From a checkpoint of a small transformer trained on Wikipedia: untied embeddings.
Each number is 200 + 20 x the weight over its row's rms, rounded and kept within 0 to 999. Layers, rows and columns count from 0. The size before them is the row's rms in percent of the matrix's.

# up: layer 7 MLP up, 704x256, rms 0.0938, rows 212-229, columns 128-255
# down: layer 7 MLP down (transposed), 704x256, rms 0.0895, rows 212-229, columns 128-255
# gate: layer 7 MLP gate, 704x256, rms 0.0903, rows 213-230, columns 128-255
up212,098,184,227,192,220,216,171,210,208,195,197,214,210,216,227,219,176,175,251,193,206,184,159,195,158,188,186,210,234,208,206,178,200,201,205,193,174,227,184,198,199,195,203,219,217,206,188,187,189,197,200,187,245,198,221,178,189,169,173,193,194,177,179,210,197,204,188,207,159,191,211,235,170,199,212,208,172,182,177,213,185,191,192,213,201,193,162,220,228,168,183,216,146,243,216,191,192,208,188,201,231,177,222,233,205,205,230,209,207,235,203,186,221,190,213,201,185,206,192,160,178,177,201,199,230,207,230,198,193
down212,099,189,188,201,215,168,200,210,228,169,156,226,229,193,170,155,249,219,183,172,194,188,189,184,240,199,192,240,223,192,182,179,213,198,181,169,211,246,208,210,199,219,177,222,192,206,195,209,251,245,198,238,187,211,184,206,194,231,195,196,229,200,219,208,178,183,204,186,207,186,225,206,186,169,220,216,189,206,199,192,186,243,200,208,197,204,210,195,198,192,223,184,178,200,189,200,242,227,205,238,210,204,197,194,203,226,205,225,210,216,214,180,219,217,201,176,175,209,179,210,187,183,158,219,218,238,166,204,192
gate213,090,197,229,210,167,193,241,201,205,207,203,175,205,221,182,209,193,199,208,218,216,171,150,198,196,168,209,214,229,188,223,209,221,215,210,188,186,218,190,186,192,241,237,221,170,229,177,222,215,206,206,176,220,235,207,206,213,198,214,243,254,206,209,235,172,196,194,222,215,194,191,196,217,185,184,232,218,202,184,195,238,173,177,217,200,206,184,222,198,222,220,215,183,180,196,207,204,222,179,189,199,221,186,158,223,167,192,209,206,183,230,207,180,270,216,218,172,163,205,200,220,228,168,211,193,211,235,207,229
up213,093,206,174,179,173,212,197,194,191,230,172,239,187,170,211,227,197,188,181,209,235,209,206,194,202,243,189,200,170,187,155,185,156,181,189,193,210,178,205,215,200,181,196,197,208,200,196,223,187,189,202,188,219,191,223,209,224,208,197,178,156,212,241,203,226,202,177,174,205,230,166,209,183,195,199,196,166,179,219,196,167,224,199,211,155,211,189,205,198,195,224,186,204,203,241,218,151,240,249,200,188,207,228,213,227,217,212,211,207,195,169,209,233,163,180,151,209,220,233,182,199,189,228,190,212,214,165,191,214
down213,088,190,167,185,206,216,190,209,206,226,183,247,174,195,199,199,236,170,171,196,218,197,230,184,182,221,171,193,170,220,171,176,228,218,201,192,187,158,188,205,186,153,201,217,219,183,234,197,191,210,195,196,195,248,192,196,198,217,206,175,185,205,198,172,205,204,186,176,188,229,181,190,176,201,192,175,203,175,204,167,182,197,215,206,182,189,201,228,191,200,198,194,194,192,185,224,207,181,215,204,231,198,204,228,218,196,193,196,187,215,193,184,226,166,172,194,207,218,201,239,194,197,202,175,219,207,176,221,207
gate214,097,195,188,229,199,238,214,199,199,177,212,167,223,205,196,180,233,186,203,205,208,186,184,203,173,233,201,185,221,190,204,243,191,183,216,168,201,214,235,198,201,192,214,202,200,188,207,250,242,212,192,158,221,213,236,229,222,165,195,190,209,196,210,211,206,206,218,211,194,191,175,234,201,195,208,185,208,190,216,197,193,219,190,188,214,208,216,220,209,161,186,178,183,206,186,193,158,144,216,183,196,180,205,232,193,205,206,204,176,212,190,216,228,230,225,209,221,190,212,189,224,193,172,196,198,178,205,218,218
up214,093,233,170,185,173,196,194,191,177,208,234,178,206,192,209,206,222,177,185,208,189,166,176,166,200,233,165,211,234,165,209,202,188,199,175,193,196,222,201,173,167,209,183,219,207,225,227,192,204,198,197,206,251,242,191,223,221,196,193,195,208,196,166,218,216,207,232,222,180,184,188,226,206,192,228,207,240,184,197,186,185,212,201,199,178,185,214,179,186,193,192,178,218,204,140,220,230,193,194,208,179,185,231,213,197,172,180,220,185,229,173,186,211,204,200,238,223,186,237,189,208,205,181,199,173,209,210,195,201
down214,098,209,182,207,187,213,222,193,204,187,206,188,213,198,217,211,201,218,170,199,215,221,198,194,183,194,213,176,160,192,197,197,193,219,204,245,161,214,208,212,192,204,218,218,187,204,196,221,204,231,184,224,183,196,228,201,216,195,206,207,214,190,205,211,209,180,217,180,211,193,179,222,206,177,171,228,214,197,247,234,205,186,211,195,181,203,227,191,199,176,212,209,195,205,195,193,169,182,211,216,182,215,177,240,191,205,233,199,200,187,244,196,247,162,213,222,207,184,184,226,222,187,184,207,206,196,199,202,211
gate215,101,203,210,184,193,172,228,199,193,201,232,184,191,165,201,201,192,197,201,189,230,195,189,187,182,190,177,200,204,212,164,211,161,168,237,191,195,179,165,231,206,200,200,241,202,197,142,206,182,198,191,221,206,188,207,187,202,178,201,146,216,189,169,202,204,147,185,223,167,183,161,185,167,177,231,171,239,183,221,233,212,199,194,207,203,200,189,223,195,199,179,183,218,174,215,224,207,243,206,190,228,198,192,175,231,175,222,197,202,199,182,190,190,192,171,200,251,190,174,188,230,173,232,189,205,208,207,193,187
up215,101,208,233,175,199,214,210,175,230,169,176,221,184,200,176,237,205,190,178,184,188,190,231,194,197,205,186,179,188,176,197,214,209,233,205,184,173,201,155,180,181,194,161,196,191,225,210,219,166,180,226,185,220,182,180,224,196,188,192,185,207,183,221,184,204,189,183,177,194,209,208,188,212,208,207,210,189,220,198,219,189,180,215,210,188,209,167,189,192,199,233,196,183,222,198,176,261,195,179,230,210,196,189,206,204,166,196,232,242,180,201,234,172,171,192,200,189,173,221,212,218,222,195,216,176,185,185,181,209
down215,103,221,180,209,200,232,205,186,193,199,212,202,155,162,216,214,203,217,182,230,212,201,195,204,167,173,188,214,224,205,174,210,208,222,206,236,204,232,186,193,195,208,211,209,193,187,180,197,198,185,196,203,221,178,211,164,179,195,199,175,180,205,211,202,235,222,205,207,195,192,147,218,193,171,197,139,206,177,219,176,237,163,223,187,186,197,211,211,199,232,189,215,183,167,213,186,209,205,215,209,196,212,223,230,210,204,197,174,178,172,157,177,211,204,220,194,230,197,219,213,254,197,215,168,195,224,192,227,226
gate216,106,211,180,194,210,173,221,184,199,189,184,195,199,215,200,177,202,204,232,186,180,226,224,194,206,192,187,212,163,214,162,195,172,235,181,188,203,204,187,214,195,205,190,170,256,215,202,186,198,203,196,212,175,231,181,190,199,182,235,207,204,188,192,211,191,136,175,188,170,150,205,193,191,151,217,194,194,209,197,194,227,195,199,209,168,194,179,204,153,220,227,161,171,201,209,239,171,192,161,219,176,212,232,170,192,189,183,184,196,200,211,187,227,216,197,196,185,199,212,177,195,199,184,200,190,206,201,193,181
up216,098,197,218,193,180,212,217,229,211,197,163,184,194,217,231,203,203,200,208,213,212,176,195,203,197,169,162,226,217,221,207,210,230,198,184,202,234,202,200,213,154,175,167,208,228,166,184,225,200,176,217,202,150,222,188,192,213,239,196,195,171,182,225,233,178,190,198,188,249,211,218,195,207,193,180,202,213,181,192,190,200,223,214,193,211,233,221,198,218,214,176,217,236,211,204,188,194,231,235,191,211,183,211,240,199,190,220,193,216,204,220,193,188,199,185,193,157,190,193,205,195,188,201,189,204,234,194,164,211
down216,098,195,185,209,190,221,227,201,215,218,180,222,182,190,227,236,218,192,208,212,214,191,184,199,212,215,196,184,184,173,207,219,234,257,201,178,232,190,191,178,191,205,235,217,201,195,183,207,190,158,145,224,214,173,199,192,252,177,209,187,217,223,225,177,200,237,198,233,191,198,195,219,190,216,216,183,209,202,179,204,244,193,209,195,229,200,195,176,246,239,229,231,177,226,224,164,224,181,205,197,231,219,174,206,194,189,197,215,219,193,159,193,202,200,240,191,176,214,216,206,196,188,249,169,216,180,196,225,203
gate217,106,210,183,188,205,202,178,192,199,193,208,171,196,251,197,164,227,215,208,212,191,192,202,187,176,202,191,171,190,208,189,209,203,218,201,186,216,194,220,196,208,184,210,226,220,171,215,243,246,182,177,197,190,175,192,188,222,201,198,178,176,185,220,210,209,187,204,225,253,218,190,220,201,208,174,158,209,176,216,208,198,171,207,215,192,214,181,203,192,201,200,200,186,190,217,178,159,184,180,209,220,215,182,195,200,221,171,186,225,201,194,171,185,181,220,182,157,222,196,232,177,174,190,151,204,219,202,193,224
up217,101,198,181,223,182,190,214,234,223,182,219,195,205,191,201,171,219,193,198,199,219,228,188,176,181,174,219,179,196,194,216,201,175,166,209,199,207,193,164,191,216,229,173,185,190,182,159,190,186,173,210,242,204,209,193,197,192,215,197,195,160,159,217,216,227,234,214,223,223,225,185,224,202,197,213,203,194,178,234,202,224,208,201,192,235,235,225,218,204,191,177,211,207,225,184,205,221,204,199,208,231,176,197,198,209,189,195,199,206,197,196,210,230,221,156,181,166,188,182,197,175,194,232,185,202,177,203,187,203
down217,102,180,202,180,209,206,165,164,208,190,152,210,182,198,169,194,229,193,185,193,181,190,162,207,210,211,209,214,186,226,193,200,198,207,233,204,185,174,192,165,185,181,254,223,190,185,214,193,210,194,145,170,202,228,216,191,186,187,197,215,183,200,208,224,191,198,222,222,207,173,241,196,201,189,192,208,211,210,206,209,218,220,176,199,179,195,212,203,155,213,227,202,201,183,206,166,173,192,198,242,198,162,195,214,200,241,239,189,207,201,206,215,221,163,194,196,182,223,239,242,204,224,193,195,200,166,188,158,213
gate218,100,179,196,229,181,218,182,207,205,219,164,167,245,216,199,186,160,220,186,212,196,201,225,191,194,177,217,190,220,208,262,211,230,173,189,189,239,184,201,199,206,205,228,191,174,194,196,222,186,178,242,199,212,193,182,209,231,186,201,184,202,186,235,216,174,174,241,188,218,221,178,213,205,217,182,183,210,224,220,201,221,191,214,186,183,223,212,173,170,205,210,192,177,196,221,215,178,196,184,181,208,186,225,197,211,216,192,189,210,220,204,225,204,230,163,211,185,212,207,190,184,224,205,203,228,200,183,202,198
up218,084,210,183,200,203,202,198,183,208,226,198,182,226,176,239,201,172,176,188,212,167,190,213,234,189,186,224,195,225,214,212,221,198,192,219,198,222,178,191,200,222,176,215,185,215,190,209,175,211,178,186,206,200,205,183,197,209,221,189,211,202,190,187,200,181,159,237,200,180,200,184,196,239,210,208,203,204,195,153,221,244,221,227,193,200,162,213,203,196,224,222,197,195,200,197,229,182,182,180,210,184,186,232,215,225,188,198,239,185,215,206,262,180,220,198,229,231,201,183,174,203,212,186,205,213,181,222,206,196
down218,090,177,208,202,201,199,199,202,195,201,217,235,169,209,173,206,232,220,205,195,247,196,187,219,224,213,194,211,182,196,192,185,170,205,194,207,161,224,202,218,202,211,180,195,205,189,190,226,196,220,183,208,190,167,226,202,179,193,205,202,198,200,202,180,211,219,165,192,192,174,233,192,170,182,216,207,192,210,222,173,169,177,190,201,203,239,182,195,208,169,196,202,210,209,197,176,236,207,207,220,205,217,175,204,191,201,197,180,217,185,199,137,187,184,237,193,185,193,212,236,215,183,209,197,163,200,187,210,198
gate219,105,195,187,185,212,182,185,207,204,198,174,161,161,223,190,218,219,192,216,166,172,200,248,210,188,237,208,199,212,165,203,202,198,205,177,226,148,155,186,214,200,196,197,212,212,195,224,187,211,204,184,190,222,194,210,201,211,204,178,203,193,187,180,173,179,194,197,189,247,207,194,198,217,219,225,210,184,228,230,181,205,224,203,174,188,173,234,199,245,210,197,216,180,200,163,207,214,224,193,189,199,211,164,233,198,191,213,222,209,217,200,195,169,170,178,202,197,236,216,208,182,216,204,214,219,207,229,177,179
up219,094,178,220,200,227,176,231,181,213,200,177,192,202,219,175,205,200,210,212,202,225,203,245,211,225,182,212,219,191,193,203,243,194,201,221,160,230,163,221,178,211,194,189,209,167,199,178,218,225,164,203,198,196,189,227,212,197,201,180,214,165,235,198,168,201,228,195,173,186,163,211,212,202,213,191,178,215,185,224,207,200,208,186,178,229,182,199,179,183,206,259,191,222,194,178,233,150,202,202,179,218,181,200,194,180,186,200,182,185,166,180,192,212,217,191,198,168,209,204,199,192,204,214,198,207,217,176,172,173
down219,101,222,234,204,194,187,191,189,151,187,219,221,197,197,205,185,161,224,204,205,210,204,205,200,179,190,206,217,199,189,218,181,221,205,189,186,196,199,197,193,202,212,194,195,235,200,189,214,194,243,183,245,216,202,154,204,186,182,196,224,233,204,186,229,205,186,184,243,191,219,213,225,191,178,194,201,213,203,215,179,193,230,192,154,205,215,190,209,181,200,185,198,174,186,205,208,209,215,236,202,214,220,212,183,194,175,175,179,212,226,193,186,183,152,162,207,194,160,215,219,187,187,229,215,171,221,212,229,214
gate220,093,220,200,154,205,227,185,169,193,212,201,229,176,225,220,198,186,174,192,175,224,216,178,210,201,201,187,208,189,224,177,195,209,176,188,228,205,194,211,187,197,192,217,175,178,189,196,225,215,200,154,240,219,201,209,210,195,203,191,232,193,191,164,192,158,212,207,226,221,198,221,227,183,205,199,143,144,174,205,215,183,232,229,187,206,161,221,179,200,221,180,198,216,210,168,211,195,180,187,221,186,202,185,218,207,215,217,184,222,168,204,219,191,195,188,193,211,180,160,193,194,195,200,192,219,217,166,209,165
up220,101,172,185,206,218,218,190,178,235,199,177,219,198,218,223,186,173,241,156,228,171,199,214,187,198,215,193,183,218,224,195,232,170,237,175,172,205,205,212,206,172,185,173,225,194,212,168,229,230,218,200,162,205,192,207,231,177,182,212,177,210,157,181,198,198,208,144,213,204,192,190,190,182,193,204,187,172,202,205,207,185,173,205,199,222,222,221,209,211,177,211,169,185,193,221,201,187,210,176,181,213,192,218,168,221,156,196,182,184,184,212,187,221,214,235,185,207,170,219,196,188,204,220,212,215,191,208,209,227
down220,104,200,217,187,212,190,168,186,220,183,170,233,163,197,188,182,219,198,173,210,185,219,198,201,213,196,187,168,229,191,225,140,200,226,199,174,169,181,246,192,234,198,234,220,229,208,173,192,199,194,226,245,233,159,208,244,204,190,205,181,185,218,199,206,177,223,210,219,213,210,212,212,202,192,161,207,219,178,196,223,207,220,201,241,184,182,190,211,210,202,192,196,189,195,217,227,205,188,171,245,197,222,171,194,198,204,216,221,173,237,191,192,225,217,241,191,219,199,207,212,201,198,217,213,190,168,221,196,173
gate221,102,204,179,199,184,215,198,218,214,181,205,240,184,191,219,195,159,220,209,153,204,228,226,218,157,192,217,197,201,156,204,198,193,203,175,212,179,164,208,192,214,224,213,214,173,177,206,187,218,202,181,205,242,204,230,216,193,183,214,212,184,180,234,222,204,223,182,225,210,222,207,171,198,227,192,190,189,205,202,182,194,202,222,175,167,185,180,250,196,206,229,183,207,234,190,171,206,258,191,225,246,204,189,203,237,188,204,174,205,186,229,188,190,158,207,186,193,208,171,237,216,187,200,182,188,176,197,204,170
up221,090,215,188,175,177,188,175,189,171,181,204,201,198,219,208,224,173,214,214,201,202,185,186,219,221,200,177,203,191,214,211,199,219,192,193,208,231,226,233,202,202,196,190,170,174,206,190,185,225,209,185,189,185,180,223,194,264,180,193,163,216,201,208,167,208,236,196,199,177,209,226,211,177,191,186,222,174,202,223,192,192,197,205,200,191,193,221,218,254,153,188,191,191,220,225,199,208,202,196,212,222,160,174,205,203,186,163,194,209,236,199,201,182,194,225,189,209,229,195,197,213,220,192,187,207,193,192,187,256
down221,095,217,221,187,195,208,209,211,194,181,234,210,180,207,179,202,191,219,169,224,164,227,207,196,241,231,175,230,217,179,167,200,178,191,204,201,223,181,202,188,204,198,204,213,192,204,172,201,203,188,182,208,215,224,181,203,202,223,210,226,196,201,208,234,188,211,203,194,195,179,189,215,231,202,212,157,181,179,174,204,180,195,188,201,222,209,193,208,206,205,214,207,227,188,205,231,205,168,182,168,170,188,225,214,232,182,174,224,190,179,171,185,253,235,155,178,213,194,199,214,156,179,178,205,173,203,222,208,156
gate222,098,192,154,208,205,207,216,152,191,203,196,178,225,209,191,175,187,188,229,193,182,216,179,172,182,216,211,206,217,238,218,175,193,187,223,186,224,177,216,222,203,205,174,165,189,219,217,223,216,199,204,203,206,170,202,240,196,189,202,166,202,207,213,189,204,197,195,217,179,204,186,214,159,192,207,199,175,195,228,224,203,222,136,194,215,194,146,213,202,207,168,200,219,212,193,233,192,193,206,226,188,256,191,212,218,187,210,230,215,183,216,197,234,169,186,226,212,240,206,174,205,198,212,201,238,195,180,219,221
up222,101,181,206,209,218,202,196,202,203,238,226,200,184,186,191,149,217,204,202,175,189,219,217,202,175,238,224,204,183,200,228,181,194,245,188,213,223,151,199,231,202,193,206,188,191,209,189,149,216,209,194,229,197,171,211,183,222,218,226,206,184,185,205,211,206,237,184,160,204,221,170,234,185,197,187,208,168,207,193,185,217,222,251,188,178,229,201,196,227,180,173,192,228,195,234,212,218,172,180,244,178,191,190,196,203,211,200,216,228,226,221,228,205,245,183,236,202,207,187,186,196,180,190,202,194,198,218,198,194
down222,103,208,198,220,195,197,200,233,181,211,201,204,157,233,194,234,205,208,181,177,207,214,219,202,196,197,202,211,189,202,209,225,207,233,162,227,199,203,168,226,188,228,200,190,254,179,217,176,206,211,197,198,184,201,181,199,172,122,185,185,199,209,219,193,209,214,210,188,213,220,208,220,212,216,204,203,206,215,164,152,199,206,179,213,214,196,210,214,177,197,168,197,164,227,177,178,204,191,191,157,214,216,178,204,235,202,192,227,175,231,187,209,211,196,192,161,226,218,192,204,179,209,202,214,158,191,195,177,215
gate223,103,244,222,187,209,193,205,227,193,219,212,238,193,185,181,189,205,190,175,197,185,178,189,201,174,182,239,174,175,220,195,205,204,210,200,225,193,227,196,222,196,202,194,216,207,216,194,173,172,184,236,161,232,185,178,201,214,221,207,207,211,205,182,201,191,219,202,201,220,193,155,198,209,207,191,179,230,230,187,178,203,202,223,183,204,196,192,214,175,199,217,200,213,205,211,205,200,205,208,160,165,174,219,214,221,162,224,207,203,195,175,202,198,205,191,197,223,193,149,175,219,163,201,187,196,198,188,182,180
up223,105,192,186,211,205,210,202,213,195,201,188,227,174,161,221,208,212,222,222,171,225,209,222,200,218,166,211,209,183,183,223,195,208,217,238,227,181,211,202,202,236,195,176,198,224,247,165,219,202,191,228,183,196,190,231,200,207,228,203,236,183,222,210,204,209,220,207,223,163,196,210,222,216,222,191,213,191,171,203,194,196,189,174,189,217,169,189,174,193,197,238,187,181,187,210,198,228,193,217,192,196,204,248,194,222,181,191,208,234,193,225,213,222,210,187,179,237,171,174,192,237,180,214,205,181,186,226,207,178
down223,107,209,203,163,206,216,204,194,203,235,237,237,206,185,172,192,195,204,195,188,167,180,199,236,195,224,190,199,196,187,166,201,204,196,237,200,211,235,175,202,184,199,223,188,235,197,224,191,217,186,200,214,215,158,222,180,195,214,203,202,226,180,188,185,206,189,215,206,228,202,165,208,185,170,223,201,190,201,211,191,189,178,198,193,233,191,226,196,178,209,236,200,215,220,192,211,183,211,194,194,173,191,202,165,186,214,212,211,227,218,203,185,204,227,205,193,195,189,224,228,197,208,195,221,146,203,203,182,186
gate224,108,196,210,179,235,202,182,184,204,180,217,186,213,214,230,219,190,215,175,220,167,178,206,147,190,237,191,196,180,207,195,202,197,224,202,193,248,204,180,198,211,189,176,204,194,229,200,182,208,241,196,194,203,187,186,181,201,211,219,202,204,199,215,190,226,235,196,205,206,232,214,176,210,185,173,205,195,205,189,207,215,208,189,214,230,182,198,224,186,227,167,205,225,221,221,205,182,223,222,213,146,211,229,228,232,230,202,228,214,170,215,200,215,201,196,212,184,216,182,213,224,177,229,185,181,193,172,227,193
up224,101,226,193,161,195,205,190,193,234,210,211,188,178,214,153,165,221,193,235,194,187,206,151,217,188,219,149,201,179,226,200,198,204,201,175,211,208,201,200,173,217,203,176,167,221,203,162,172,222,218,208,198,189,209,212,202,197,182,164,166,229,195,197,203,212,203,217,200,188,209,169,170,181,221,199,194,200,228,209,198,196,188,210,174,226,140,188,191,169,204,206,219,217,249,195,215,204,212,175,198,199,182,180,236,175,189,192,186,202,207,230,204,214,243,161,185,195,193,226,261,209,210,160,219,237,209,170,182,193
down224,106,179,209,192,221,191,188,225,206,194,201,172,209,160,224,223,198,203,204,223,184,186,189,167,203,211,203,200,200,208,216,218,203,174,248,180,169,215,218,225,181,225,192,206,184,205,225,202,215,195,159,202,228,171,212,181,210,191,244,180,194,229,227,217,220,172,203,174,209,233,234,157,203,199,199,200,211,222,208,207,229,225,207,203,201,242,193,170,171,188,215,205,218,203,199,230,191,196,192,202,213,206,186,255,217,213,208,202,212,192,171,191,212,173,182,208,226,223,168,172,234,199,212,229,224,240,208,258,223
gate225,101,170,201,232,200,218,194,183,178,203,208,167,232,183,220,172,212,197,183,199,196,188,180,208,190,217,189,201,191,221,203,196,190,201,182,220,210,214,203,231,225,172,184,193,175,188,182,217,230,221,189,201,192,152,255,178,160,214,199,208,205,231,191,166,197,199,257,190,233,213,216,231,175,186,207,196,234,197,201,223,217,224,184,196,209,212,195,236,222,221,199,196,181,222,184,164,212,220,200,183,198,204,165,204,218,165,188,202,225,224,173,159,203,199,203,197,164,191,209,153,191,156,227,193,175,194,186,190,206
up225,100,213,211,216,178,233,181,189,186,177,180,191,192,202,194,235,222,193,210,197,232,206,176,223,222,192,216,203,223,194,206,184,185,196,196,206,224,194,212,184,221,207,176,227,194,181,251,193,178,213,182,230,232,184,222,170,180,213,197,197,187,197,154,203,219,189,219,180,175,192,180,190,209,172,185,189,203,204,232,149,198,192,203,202,224,182,191,183,210,205,206,188,167,202,183,258,185,203,191,224,190,198,206,197,227,183,147,180,181,177,193,181,174,170,213,207,189,199,200,226,202,223,192,230,184,214,204,212,235
down225,104,203,230,215,203,204,186,198,184,220,217,171,196,185,185,211,150,179,213,188,220,180,191,227,189,215,211,178,216,191,156,197,169,164,173,219,192,218,216,204,180,196,196,214,195,189,160,181,217,193,181,172,165,215,227,211,203,240,177,201,217,190,213,191,195,190,207,210,185,233,242,195,187,201,217,186,198,175,201,230,215,197,214,183,172,223,211,214,228,169,193,187,212,181,215,176,191,169,208,227,206,146,164,189,202,171,212,239,232,199,207,183,165,163,195,232,202,173,207,216,223,187,215,162,189,174,207,214,179
gate226,093,241,187,212,203,237,189,226,196,211,212,210,180,187,197,181,181,155,185,212,223,188,208,226,170,229,172,188,185,226,165,216,172,195,206,221,215,162,193,217,191,199,233,212,181,205,200,184,236,214,207,196,171,202,222,174,181,194,234,184,187,231,207,246,189,210,212,203,207,206,194,183,207,183,168,217,199,210,209,169,202,206,200,207,191,241,216,239,200,197,188,181,192,234,174,198,178,203,245,215,217,173,134,184,173,193,213,197,160,188,242,209,188,195,209,195,228,177,213,180,207,185,202,192,188,183,193,174,185
up226,098,197,177,194,210,216,207,198,207,221,180,191,183,168,197,178,191,195,231,203,196,198,190,229,208,213,205,207,219,201,199,196,226,203,204,174,241,198,185,208,214,163,229,186,209,225,157,183,214,196,216,214,163,178,189,239,195,221,194,212,212,197,200,168,219,181,202,244,210,168,187,204,178,182,202,157,214,214,206,184,198,187,201,175,207,227,249,183,197,194,205,172,239,200,239,236,233,201,220,214,204,193,178,181,187,179,190,217,191,191,197,208,204,177,222,213,188,193,159,225,205,178,195,179,217,217,210,207,220
down226,098,181,222,208,189,198,190,215,205,201,217,189,169,220,189,226,216,213,165,195,198,191,195,207,209,208,218,223,233,204,196,241,206,201,174,224,212,182,196,241,184,194,191,193,194,245,221,233,181,212,223,178,160,206,201,181,188,188,217,184,206,234,193,218,247,204,189,156,222,172,218,175,179,194,216,203,208,205,201,162,180,185,170,205,204,176,167,216,169,195,206,171,205,230,196,236,218,228,232,194,190,189,207,218,165,182,183,199,171,206,222,200,181,178,196,225,197,169,188,192,178,191,229,201,196,204,213,210,222
gate227,103,227,215,261,214,165,187,227,200,221,205,218,164,198,216,183,200,211,209,230,203,204,208,185,211,224,207,190,221,238,179,184,206,211,203,213,209,198,209,198,209,208,171,186,197,204,182,152,178,231,166,199,199,171,211,207,179,163,226,208,188,192,237,188,214,220,188,231,207,204,196,186,203,194,208,229,244,204,204,152,179,186,201,231,175,218,205,186,197,204,199,196,182,201,179,172,213,181,213,201,193,208,160,221,213,201,219,205,175,197,193,170,207,178,184,197,186,209,212,209,198,202,177,158,177,215,212,208,186
up227,095,207,198,187,199,198,203,207,182,213,210,247,209,190,205,195,202,192,165,186,236,234,183,217,165,170,184,215,196,187,219,209,192,198,177,169,190,207,240,249,185,192,223,170,204,167,204,213,233,183,213,197,224,216,186,188,169,198,209,191,240,189,172,183,219,209,191,201,184,191,188,180,215,169,200,201,182,144,187,201,211,191,217,207,188,209,184,202,213,166,168,192,215,188,195,206,204,185,200,216,194,183,178,202,213,161,183,194,212,197,210,179,185,208,183,202,201,242,161,163,199,227,142,207,243,220,220,265,198
down227,097,186,219,215,180,211,202,187,237,198,181,207,189,216,200,156,191,178,193,196,193,191,213,179,188,179,204,152,206,187,193,174,216,211,192,203,234,195,161,173,213,211,198,220,220,205,183,199,217,197,161,176,187,211,223,217,187,173,213,177,198,196,187,202,217,207,196,209,198,201,219,176,190,195,195,217,227,219,225,192,193,240,157,183,222,212,212,213,218,218,216,171,167,205,179,182,201,212,212,172,175,210,188,212,192,190,210,173,201,222,199,228,191,175,208,201,232,209,207,237,237,218,246,219,165,214,188,200,199
gate228,094,191,185,211,211,203,204,190,150,203,197,199,217,207,219,189,193,207,201,175,191,234,219,184,205,230,194,242,204,193,228,231,180,202,211,169,179,185,231,182,200,239,180,202,209,212,196,211,224,182,194,166,211,201,237,217,195,213,187,218,189,221,202,198,196,207,182,196,206,218,206,216,201,209,197,224,207,252,188,195,188,202,148,213,172,209,209,219,191,231,168,194,220,187,203,186,201,203,200,205,185,207,199,242,211,224,259,191,248,201,192,184,228,240,209,200,203,202,194,181,201,195,208,225,191,206,199,160,239
up228,095,193,188,194,218,197,156,177,217,210,177,204,224,233,189,220,206,181,179,196,222,194,200,197,200,159,189,200,196,180,233,215,177,196,211,203,197,203,217,207,176,198,217,196,226,167,208,165,206,202,210,171,222,219,205,191,181,210,212,218,196,193,179,240,187,182,197,236,177,199,245,215,218,220,225,208,221,260,183,199,219,185,184,207,170,199,206,214,166,223,212,176,214,227,179,216,201,198,165,204,220,206,193,221,204,234,233,212,201,188,211,222,189,183,189,193,183,192,240,209,234,193,191,213,173,200,209,234,199
down228,092,157,204,213,211,218,212,232,187,175,175,215,189,194,239,224,190,209,174,175,158,236,199,209,191,227,175,207,198,187,208,177,213,224,189,202,158,186,158,220,213,201,218,210,193,203,193,204,199,187,186,182,200,180,230,238,235,182,172,234,184,192,263,172,191,227,194,179,222,158,164,189,172,191,172,184,185,199,201,210,203,212,216,203,188,204,209,180,218,181,243,182,209,210,209,160,176,200,196,182,171,195,172,221,218,175,195,186,185,217,212,209,216,227,215,213,219,210,186,164,199,181,201,205,227,171,156,178,230
gate229,103,188,190,168,197,178,192,213,233,181,204,201,209,204,171,204,222,213,186,133,196,227,218,183,170,211,168,223,197,179,193,174,183,197,206,182,162,178,245,187,200,197,190,178,210,208,174,190,212,196,223,179,223,170,189,207,200,171,181,202,186,185,203,202,218,205,204,213,166,228,205,216,188,219,159,189,230,190,184,202,211,208,186,211,192,192,166,215,197,180,165,216,207,198,194,205,206,179,207,188,196,193,193,209,209,205,222,171,223,217,200,206,235,191,228,223,186,213,174,188,206,183,193,200,200,193,223,205,162
up229,097,207,181,187,206,172,221,218,170,206,178,210,214,184,221,221,167,172,195,244,219,189,210,184,196,194,194,164,240,190,194,200,197,235,190,245,220,191,216,206,186,194,191,191,224,196,175,178,204,218,214,238,212,218,198,168,192,197,173,174,195,181,204,164,192,218,205,215,226,228,225,235,175,196,214,225,181,214,197,233,183,196,210,232,175,162,202,185,201,181,187,192,226,184,203,235,196,181,195,231,171,203,214,197,192,235,202,203,200,207,192,209,221,197,207,171,196,184,199,197,219,202,172,193,194,210,217,194,205
down229,087,211,217,187,191,189,163,194,212,226,223,158,213,189,179,168,180,184,214,143,198,213,198,164,206,223,201,179,185,189,196,200,193,193,190,205,190,201,215,193,223,176,199,198,194,216,196,179,220,179,201,220,179,245,195,186,215,199,190,173,212,204,218,211,218,214,149,191,202,225,200,181,214,198,193,189,186,193,179,191,182,197,202,178,214,194,184,252,167,209,184,205,177,225,182,202,212,189,201,181,215,210,206,208,185,169,182,221,137,199,187,136,175,170,204,228,231,204,187,222,191,193,186,168,172,189,244,201,192
gate230,108,177,205,189,218,209,215,206,203,183,193,196,181,201,221,209,192,170,190,188,207,169,181,159,173,196,182,187,211,182,174,231,164,230,213,188,221,200,180,175,202,163,210,168,174,201,199,184,193,224,223,225,207,227,224,180,209,235,211,176,206,217,214,179,229,192,198,190,186,218,235,229,167,170,202,205,217,234,197,248,152,215,190,199,218,198,188,217,190,212,231,228,193,215,197,175,191,199,231,213,225,222,198,203,207,191,230,190,199,187,178,166,222,224,190,189,240,149,207,187,188,200,204,196,173,186,187,199,133